Each number is 128 + 24 x the weight over its row's rms, rounded and kept within 0 to 255. Layers, rows and columns count from 0. Numbers have three digits each. The size before them is the row's rms in percent of the matrix's.

# layer 4 attention value, 256x256, rms 0.0366, rows 32-63, columns 160-191
099:161145124115129122152155090150144142128165136115129081105108162137138119161144108115091097118113
106:103128151123122160128150077139157140130095149117103138146087165124112132150138131116102120133148
097:118118109176139118119109103125145130130133118133124168177120130121096171150111098151127116095077
104:103129142121127129118140138143139116108152127140126064132166165127118106149144112068134119131113
088:129088149106151146101082142137121082136120132132156157154101124139143166145128146119106125126139
099:131127064086143157171094159129116164160119128109161131106187104143115157178150119150125164135099
097:132164158131112180144119129142113126099115098124103199117139159168139145088130135134136134136096
103:103130110141140131142112144134111123145146127158167097186107093133126112097151115099143151130100
099:116154094148109137138152124114144147116137144103156132173132126145110102132100131140139167123159
102:131110134142123122090102173099114143109100128124087128109096133089107127108100139127144152120140
091:150157116128114076124122142104088133139099117120137061149102110116133130099122133101122180105086
102:125124142099130160085135108131132150139122119106143132110175130162085097150164111096171087087121
093:147096136142162112137084134123144134105149189054137145165099160133116121123157111088126123093102
098:141125155132129150113100154142107146095133172118136114109103143113135109128085113139111197113136
100:126174124106124136152111132123142151127143159100141088150090120142112114162142108105119133160155
098:131151143131123116136129154136137182148146136147138141179112099168126144106171182100092146128157
100:107095158153146143134127134126137136112128148200122119138126132137109159175101117129084132131123
103:124159150146138158179109098130129133138158149137124185101126136139117151099119136143102096099100
095:148163120128170109140164101158137106099158126093163111098142115197108173138114112166137075131136
106:123150160152117138166125126146072092122152153151095131107111170116156150063131096138118076114130
099:127131133110143139116141149113149186144178129132114141106085144131144158136139149163132121121135
107:150101127146122101132141132146128155146120133150133188090105186137180151109130136149141126088138
097:165144153129162152148117125145135155098153124138145109114115164135143131129147098113163145103170
099:140095127132173149122096089112149141154143101110125141128103087138112137111158146088146153165136
096:132135089114156140140136131152129115173114135116129115100100133134117112112133116138114129115119
102:161132147102140103154109140132157164127152129108147165130173135117161123189124137142090158135165
102:083161114113131164117152103097132130141118109121073096143152126118134120158116129135136161127147
102:163135170123131130102149092135104107175136139117115115102159098111140118111138178116141125133133
098:176113128150120114130092155111170112111144100118123119153127095125139140128154080104103119157116
105:127115122163157123152125125174123106091093153154137125118109147100122139097135126154115166094088
104:106134127096103133104141148140111143119148108152183128140143124145141080140087117140110120123095
103:140156145110124132175139104123116099133132100104147113151141057128090107131110155157121131066128
# layer 4 attention output (transposed), 256x256, rms 0.0453, rows 32-63, columns 160-191
110:131155150109121125115130116098098087134109161143174135087087129185111098163131129143126126124147
118:112089126123134136104117160138114108180116119114136129117182077118128155146139128140174128137113
110:111156110159121114128130094092134087143165118122105104102102181140094109067131133106102127137143
115:143162143116075149106143130129097145124122080131088146145126125137091192079138110144110110151118
097:104108102142134089137122108106126163101146143151079113135142141138087116079145153099180172138121
105:110162181114141159106168101123119125125108124128120133133127178145153077097134129128138115115168
107:138102134151101089133121136120097125111164159120121068136107123120133109125129127121149131155107
109:133116145138086078115139124162149107123135159147121104173101149129138127112128092109099178126133
105:109120109136162170092157097160112107125136128128116123172114109110116107136109159137136103095086
111:195132096070119124135088131136128137128152144173150149111130099116116099153157153143174138165079
103:147142158100115145096143159117086149173109142134135132146132172100132141118157093109106135156120
114:104102163157152161169102142149172113138120178151118118126103145137156163140135103178100145148086
098:122098127128128143099122145120127078115130170142123159111152122184126138139172109132071131131176
103:117104119126148167098159103112111182109103153112107118168137125159129104138104110122140140086147
112:093127131140131141154127103154095129114132111106130137118109151097140087120123130112156104151125
108:134166114099128140134144101142106091105066135164141103187123141128141104129076125153088127120116
107:136154085151150129137138182125080090124122167132149138122119144129139110168126124136122110123135
113:122142098133142143111139137103121101134117116147161096111157108141117134161104158135131162138119
107:108089118095108131106106147097156130138095130133115158123100140160124135157118164181179129158126
117:076153114136136123112142168164165145078120078127091151131158093125111081162161097097079158128171
105:103172093138105130152119102128106149145088136092135154101140112105113146142156132141137144126103
110:131124114112139168079117116096130129114104153130120152087126128143103095101140178100115119103159
108:136145105137126106094161149100165125138126126118140147089133133128109117113135153126121156096106
107:126133132161120105127132093101123119120148147140094136128181128116099079149104122096132100122125
105:134107095128141129111111114117115107087127136171152118090129151146112115139113159137144164102164
113:095139125107146145128147108106092126202113083095095130093093134153128142124123178146153115089123
112:135117190174129132130130137102135139168158131121141127180154155134136130123134130130147153110145
110:146160110135127097167070167159131109141146143115153106136137108117162165151139075148153082129110
104:074143150099138127127130099121099112159112174126138149131119114116116096110089150096152145127100
119:166207106147089165143107128160097166110137118128128136157126132129062109150108103082126135131159
118:174067101145111115102128143163165140125126164110114127147115178108177159141084087184174099131137
111:126127110156121143103144139053149154109112186161148115121095154091148133112126138123121128142140
# layer 4 attention query, 256x256, rms 0.0364, rows 64-127, columns 160-191
088:112156165132108121114100106134149118113142144140125134170131141090087117133168170126140097111141
095:117121139118129112099133078130133126147129142143139136146133129145151105131132115107150156129144
084:172147099111096140127148156109095148117122143128128107139136147148092179167134119149110131155139
104:135106159136129104098159137150145127120163090076142113142067100150156132132157116103133168104121
083:131164156128136142092108170170138120152130105124117146130053144146167152150134111150098119072134
096:116115165127113150135114134129148194140150129152161103090127087167104152134166131133123134132153
105:143110159143084142105086131176149126140192152129129148186132146148119102136112109114137090151170
103:157133130141148111148102154132137124089128131137157125119110133124130117174121122175100149136124
097:142116139113107109132109112116153097118109105092113164151154168125125132139152149105150164113125
111:159146161109092127115138105109137108154108083116134120135177133125082147128105117125131171103082
095:162150112129139107085103099104166155091129156139147136098079111193130132142093148137088155139088
098:110176122134117109154120093113125161125112143175159129089110140172122149129164142135135145149119
100:109083130131135143109136085153150154151128082117118138145131144127166114101167118107128106122115
085:130085104139133150141139138086151131099123109181106124164109121151146113112130116103127131132122
097:132119112137110144103120096150159139141161161064145106140157088156120156171080089122137067143160
106:143124143090179126115109159104140128125128092113152135156100138159134171108111141132108092139162
107:129108163113164095156143127168170147112134099127149113118134106117160155151102150130148164098129
094:092109131104146136129121112108113159149078175068078141103125133133143157098130156124134128123118
088:144152152133137122105148140141175122131174087149142139148150111081122131135114123128155147079133
080:138130163118140109161107105115109139130136106119135125111121097162127137160140122129120107112148
098:125121140134141116153118113109125122107111180094141158132131139145140122120067109136083097159141
095:079134137096119075130148114110165112167122117128097115166145125123119112139148100122134113109137
092:121167143140147163119137114084065137147083145108089146135155157139094138106121131135127105148097
087:100145131134134157147101113117086135115110145139125119089140144151072146114089082141113140140069
098:143128131174155095108108107124117089121097137117149139115176102148165100143125142139161126145180
093:096150162158127135152142114136121104111160105123122140137102116135150093142143099129106126122072
093:139110120134109097133125112156163131173131123126148132141140132116176126134163140117097099122131
096:121101083127124118161116121123074139123089134121149157109112117132137161135120133121130110165146
112:120116142146150119152159134117125130095158099134117108108095106125145105116128122139171129115131
112:131137110120091139098151126119109115163138156130133133133134143091144126165139112108120156106129
101:113114115123112139110148104154107128169143114123125157162137142104134131095078106118109164124144
103:151116128127100149123122137063125116110125090134095137108111098128158146107131169119103139139117
103:109119132097110130109142151110115151146158138129186149156166155141140113161115143154153094101123
100:137141137104144130148146135129171119117105120114094147119113160170116111065121132188131118167168
106:145130108115111126095138142146118148133131146164128112138132116095124117139112127149113119161145
100:097145118115119146104108122102108140096150144135139156108130162195123106126116135112146117102118
098:150115122168155141059138123133085141134138124119130116127087124102145104140123132153086119093151
100:137105159121163102098154114167121123137177132144124099104153118127150133114149102083106106141128
095:117140146113106144158145104114140131116117144083080122159099102144099144084145147148144111119136
106:099150134152116181111102062122090165146121130123122117123118099100148080156094136131090141136131
103:168153095078124102071093131112114118122107169129109128154135123104147115128118165128129101126132
099:165105131106131131133128091143151089137087076156120146088123182120105150170146149152157103121138
101:063105124136142116175135130139123087129145131177135107110130119110095102121094127134142171144155
102:179122097161090141134088112115106148111130109153115142097162160134113162118121144121160071190128
107:117079136116139125115153144156134122111112079128122129118139118163182110143110167090103154152178
108:099152156143129101098136154134142102123128116068157177142100122153124106132142160126133087148090
100:115094115121138111125082082133156158156112130121111130078167112141115110098107129145137115132099
098:140118124129143116143144155127141119136150120089141132093114129144094116143076126127158131108096
098:116178155113100111150121173130131124094176191121112154166132123116110130146121121129171144114119
106:142169120118140158119134138149159168119133144154153086157103129119154113165105129131144120156090
104:111175128115096147106119098118127092173117163168128101158123116103132146131137139112137143113144
105:103114165111141103146118115117133149116141084089143138154108114137163095141176132136158124138145
105:135119100116156140133145146136110121119129110138110132145159102158114109133158112137105149144151
098:096122089114154100099093089133104136141079123103118133112157140101162125107150138140134104105169
103:119085155113072127134142158119135168118117108122081170112127147129101094120112097129157094150143
105:161140145153118126139089127096139135126125148115155134119149138156172132142136185133102166133136
101:135101118126132131109142134139153091119147124137137128179118120105150167145114171115106169101162
096:056073108140118138122149141110094137142150145140166109122133081101136102137081108126129149149127
103:098107105148108169100154144116097105144096144133110111136115132134099096181120113126151104138118
105:188099136091154100115153094119110090131086146129170101099100138162113158133113144167148137170118
103:146127133119108099122095156134118128114181087172148104140144098105165098130116087160129158149114
104:144119136136148173149122157121099143124112130143092150168153089108104128121119108127125095146111
097:144152126124129108103093123156149141145122098161111119116126173105150113151091167121116113121117
096:226163123119141165164105127133123120125148143154142139145171113102131139132128151122144153128156
# layer 4 attention key, 256x256, rms 0.0365, rows 64-127, columns 160-191
109:131158102101117120103140131131128093112135119122114159142128107166110133101104132109097093128129
096:089087121144151113112126150149162128145115155135135101145135131132120150135112073154136145144156
089:112144130093131141162111114122126097162132092147116127109096151151142107113140126105122098143136
102:112122109135154108133124091135151182110129148125172096120154157120126107132111120130155172150106
088:122086118155143152111140143156139109156129106152105110118149073108117108123160095133136182107119
092:126148108164124156124152126168089074163102123143117140124132097100162145172093128157152156165102
091:124170108130130149122125089180128099179132118100124137103166138131144099162116130120140153127133
107:109107112142150116153150174103124133098142138136093102098126127140097129117115153126150116118164
095:089118071106112105148116126147125154151150111146129134133142139171142115126165108123136138087133
110:137137102107177121149134129100095138131135114142137095138129132114124149149091142188144164116146
090:124084108154132109156137117149159149163124118121100116122178103119144186096129129140116136109133
101:130110123120124137120143134136073062120101132122108133095123098179124125090111113152117128156097
116:145120148151159137137158114183163102151116122142161110176150132103149134194115146123129160101117
136:131101106152139172087146074140166120149131138128123153195142123109139140144108150155163147098114
097:111142088162118130098101106140105117181142124091133091109149106097128088130127120111122136103137
108:123137125114163095163146144133121150140141141158116136143128170165117116093138101179128114142171
094:104104075146187125128166113123124120164114150142150184179146146126097100148158114114149157095112
089:090119092141137176127068145139156122135153128153142117150093067139106144163146132112123109082113
080:150104137105169134159146113112103173142130178146130150160129146136134126139119137133143133156123
084:080148110149130089127138096128072109105135160135166123153141114087159107115121109140097133096120
097:106145127123104127152110174171094136133147116123108065091104135202113096101142148116130118108107
104:107097159170149160128127186131102176115135117160143125102154140130108151149124110159126105115117
092:151148130135098145145109149155074142153124137130086151081134181160110124099152138090091076146148
090:116138118097081186102111090094084134129161111116139087099087141140082150095137139123094116155148
105:123108086103124077130122180095148078112136125110101139111105125186144100097178155131096119149161
101:104157171113116048151110143146097126142143119128144092070090134148165101077135070140117113130124
104:161102105139082127128135093128133109167145138126159110158164094091163114124109145149135139104093
107:111125090177071166118082117130098114116099111119142128144162134096102139118113081128139098083105
102:149112157150082150138132059119148139094122114153177147137132141082096169120106080147132115110125
096:132157062129130132124140097148107092112127144125151147135139120137187135133129164108131133148119
101:078121155090096120158105163138141140132117106044131120102141101132091102109165138141112127170125
103:164148103146119134100110131090131138108145130135128140145141145178115115105109150160098127131126
102:100112119169105157116191151181117150132153158135123101145117170159128149167148103121171111132125
108:134111122106170163130116138141133128147117138125147113158093121134106094126129123115085117106124
103:144133115142123148143106144122118129127113123130080153149104112106127157159093143163108143173155
099:153094161125127162116153170116147133128090127083082110161134120094159103128150157122134148102091
101:090156125155191134178101134145153148145087094132168087129140165106137135159157123156134131160184
097:165136122139143162107084105128144119126167175150113118143157146107185171142082139119149138148108
097:128137106158125128129100153090123106153180113095148107100163122102110126125157112095160119143144
106:106142098107110151121139101094173132128135126097115153142123146142173121142121112117128152158149
101:197107133131126119130150152148125106098171094113164107112134150133155111138101106156123112147125
099:125095113106138112115149141173115133159110085125112098111101147103143127105206145121113116105116
100:163111125143089147157137149104125135092092120196120142134111124157127149117105165154167108154125
102:114143100142091128137077113150139108104154081098153134134150099115147145179138110164085091115126
107:108138114149081147125090134153116131117094125126130063117110118177129115162137126120139127159120
109:117110108168118112137134158118089119160141160128129144128145113121150135150120148127130120109132
101:127150115128098159101142166089141168114154130121106130143162101135122166156078138125118155122091
099:153168109140146128169174085142136103145125145109103108132106121100141079120098151102127124111094
100:146119132109141130108141117104154151115116149168111152126119084085121119148099098112114096144119
110:138142153077125127143129160096115123115122114135173124106132143119127183104161108142120099131123
101:110062134141143151144129157179125093121103149122146160140113128104086148077138104099093109155137
104:114169153155145158137135145136120156184162118160107133151136099148127122120129150127175157135118
103:124161122166142091153082109097124119153116122135105135115130114102134158097081125177130111120117
099:110145154116136155125163100154082132117099160131129114140120125100146111151115144136137122123150
104:121169128115113168150147174141098107104138114135111136152104132075104156123114169115117166108103
106:183130144125112126077180130121153089136120142091132159143112153159176131122172119084104123134125
103:142117148111179113130106155110121145106115139127103134080149130144093170141166174158109142106131
095:117156147140162092100167102106122177138124120164093130156132164119177139173125135141069087167113
101:179121123140105098140135182108103109120105123133127163106128126091133089156105141132065118113123
103:130136119114127128173145133148115118108114145071168103142125148106138110132089164120144192127135
106:100137127110144082096098142109154133145111154148141152110091132156144139108145179073116080168129
105:161121163112135114103117122115112113136116177142138120168138119184080171153169122116113139130119
096:110073097125135130139140146132123148153164088156101118155122081101151124110143125165127143144134
093:142138096121092121123115108131134113092133150098152157150143131155118147137155081117142087164129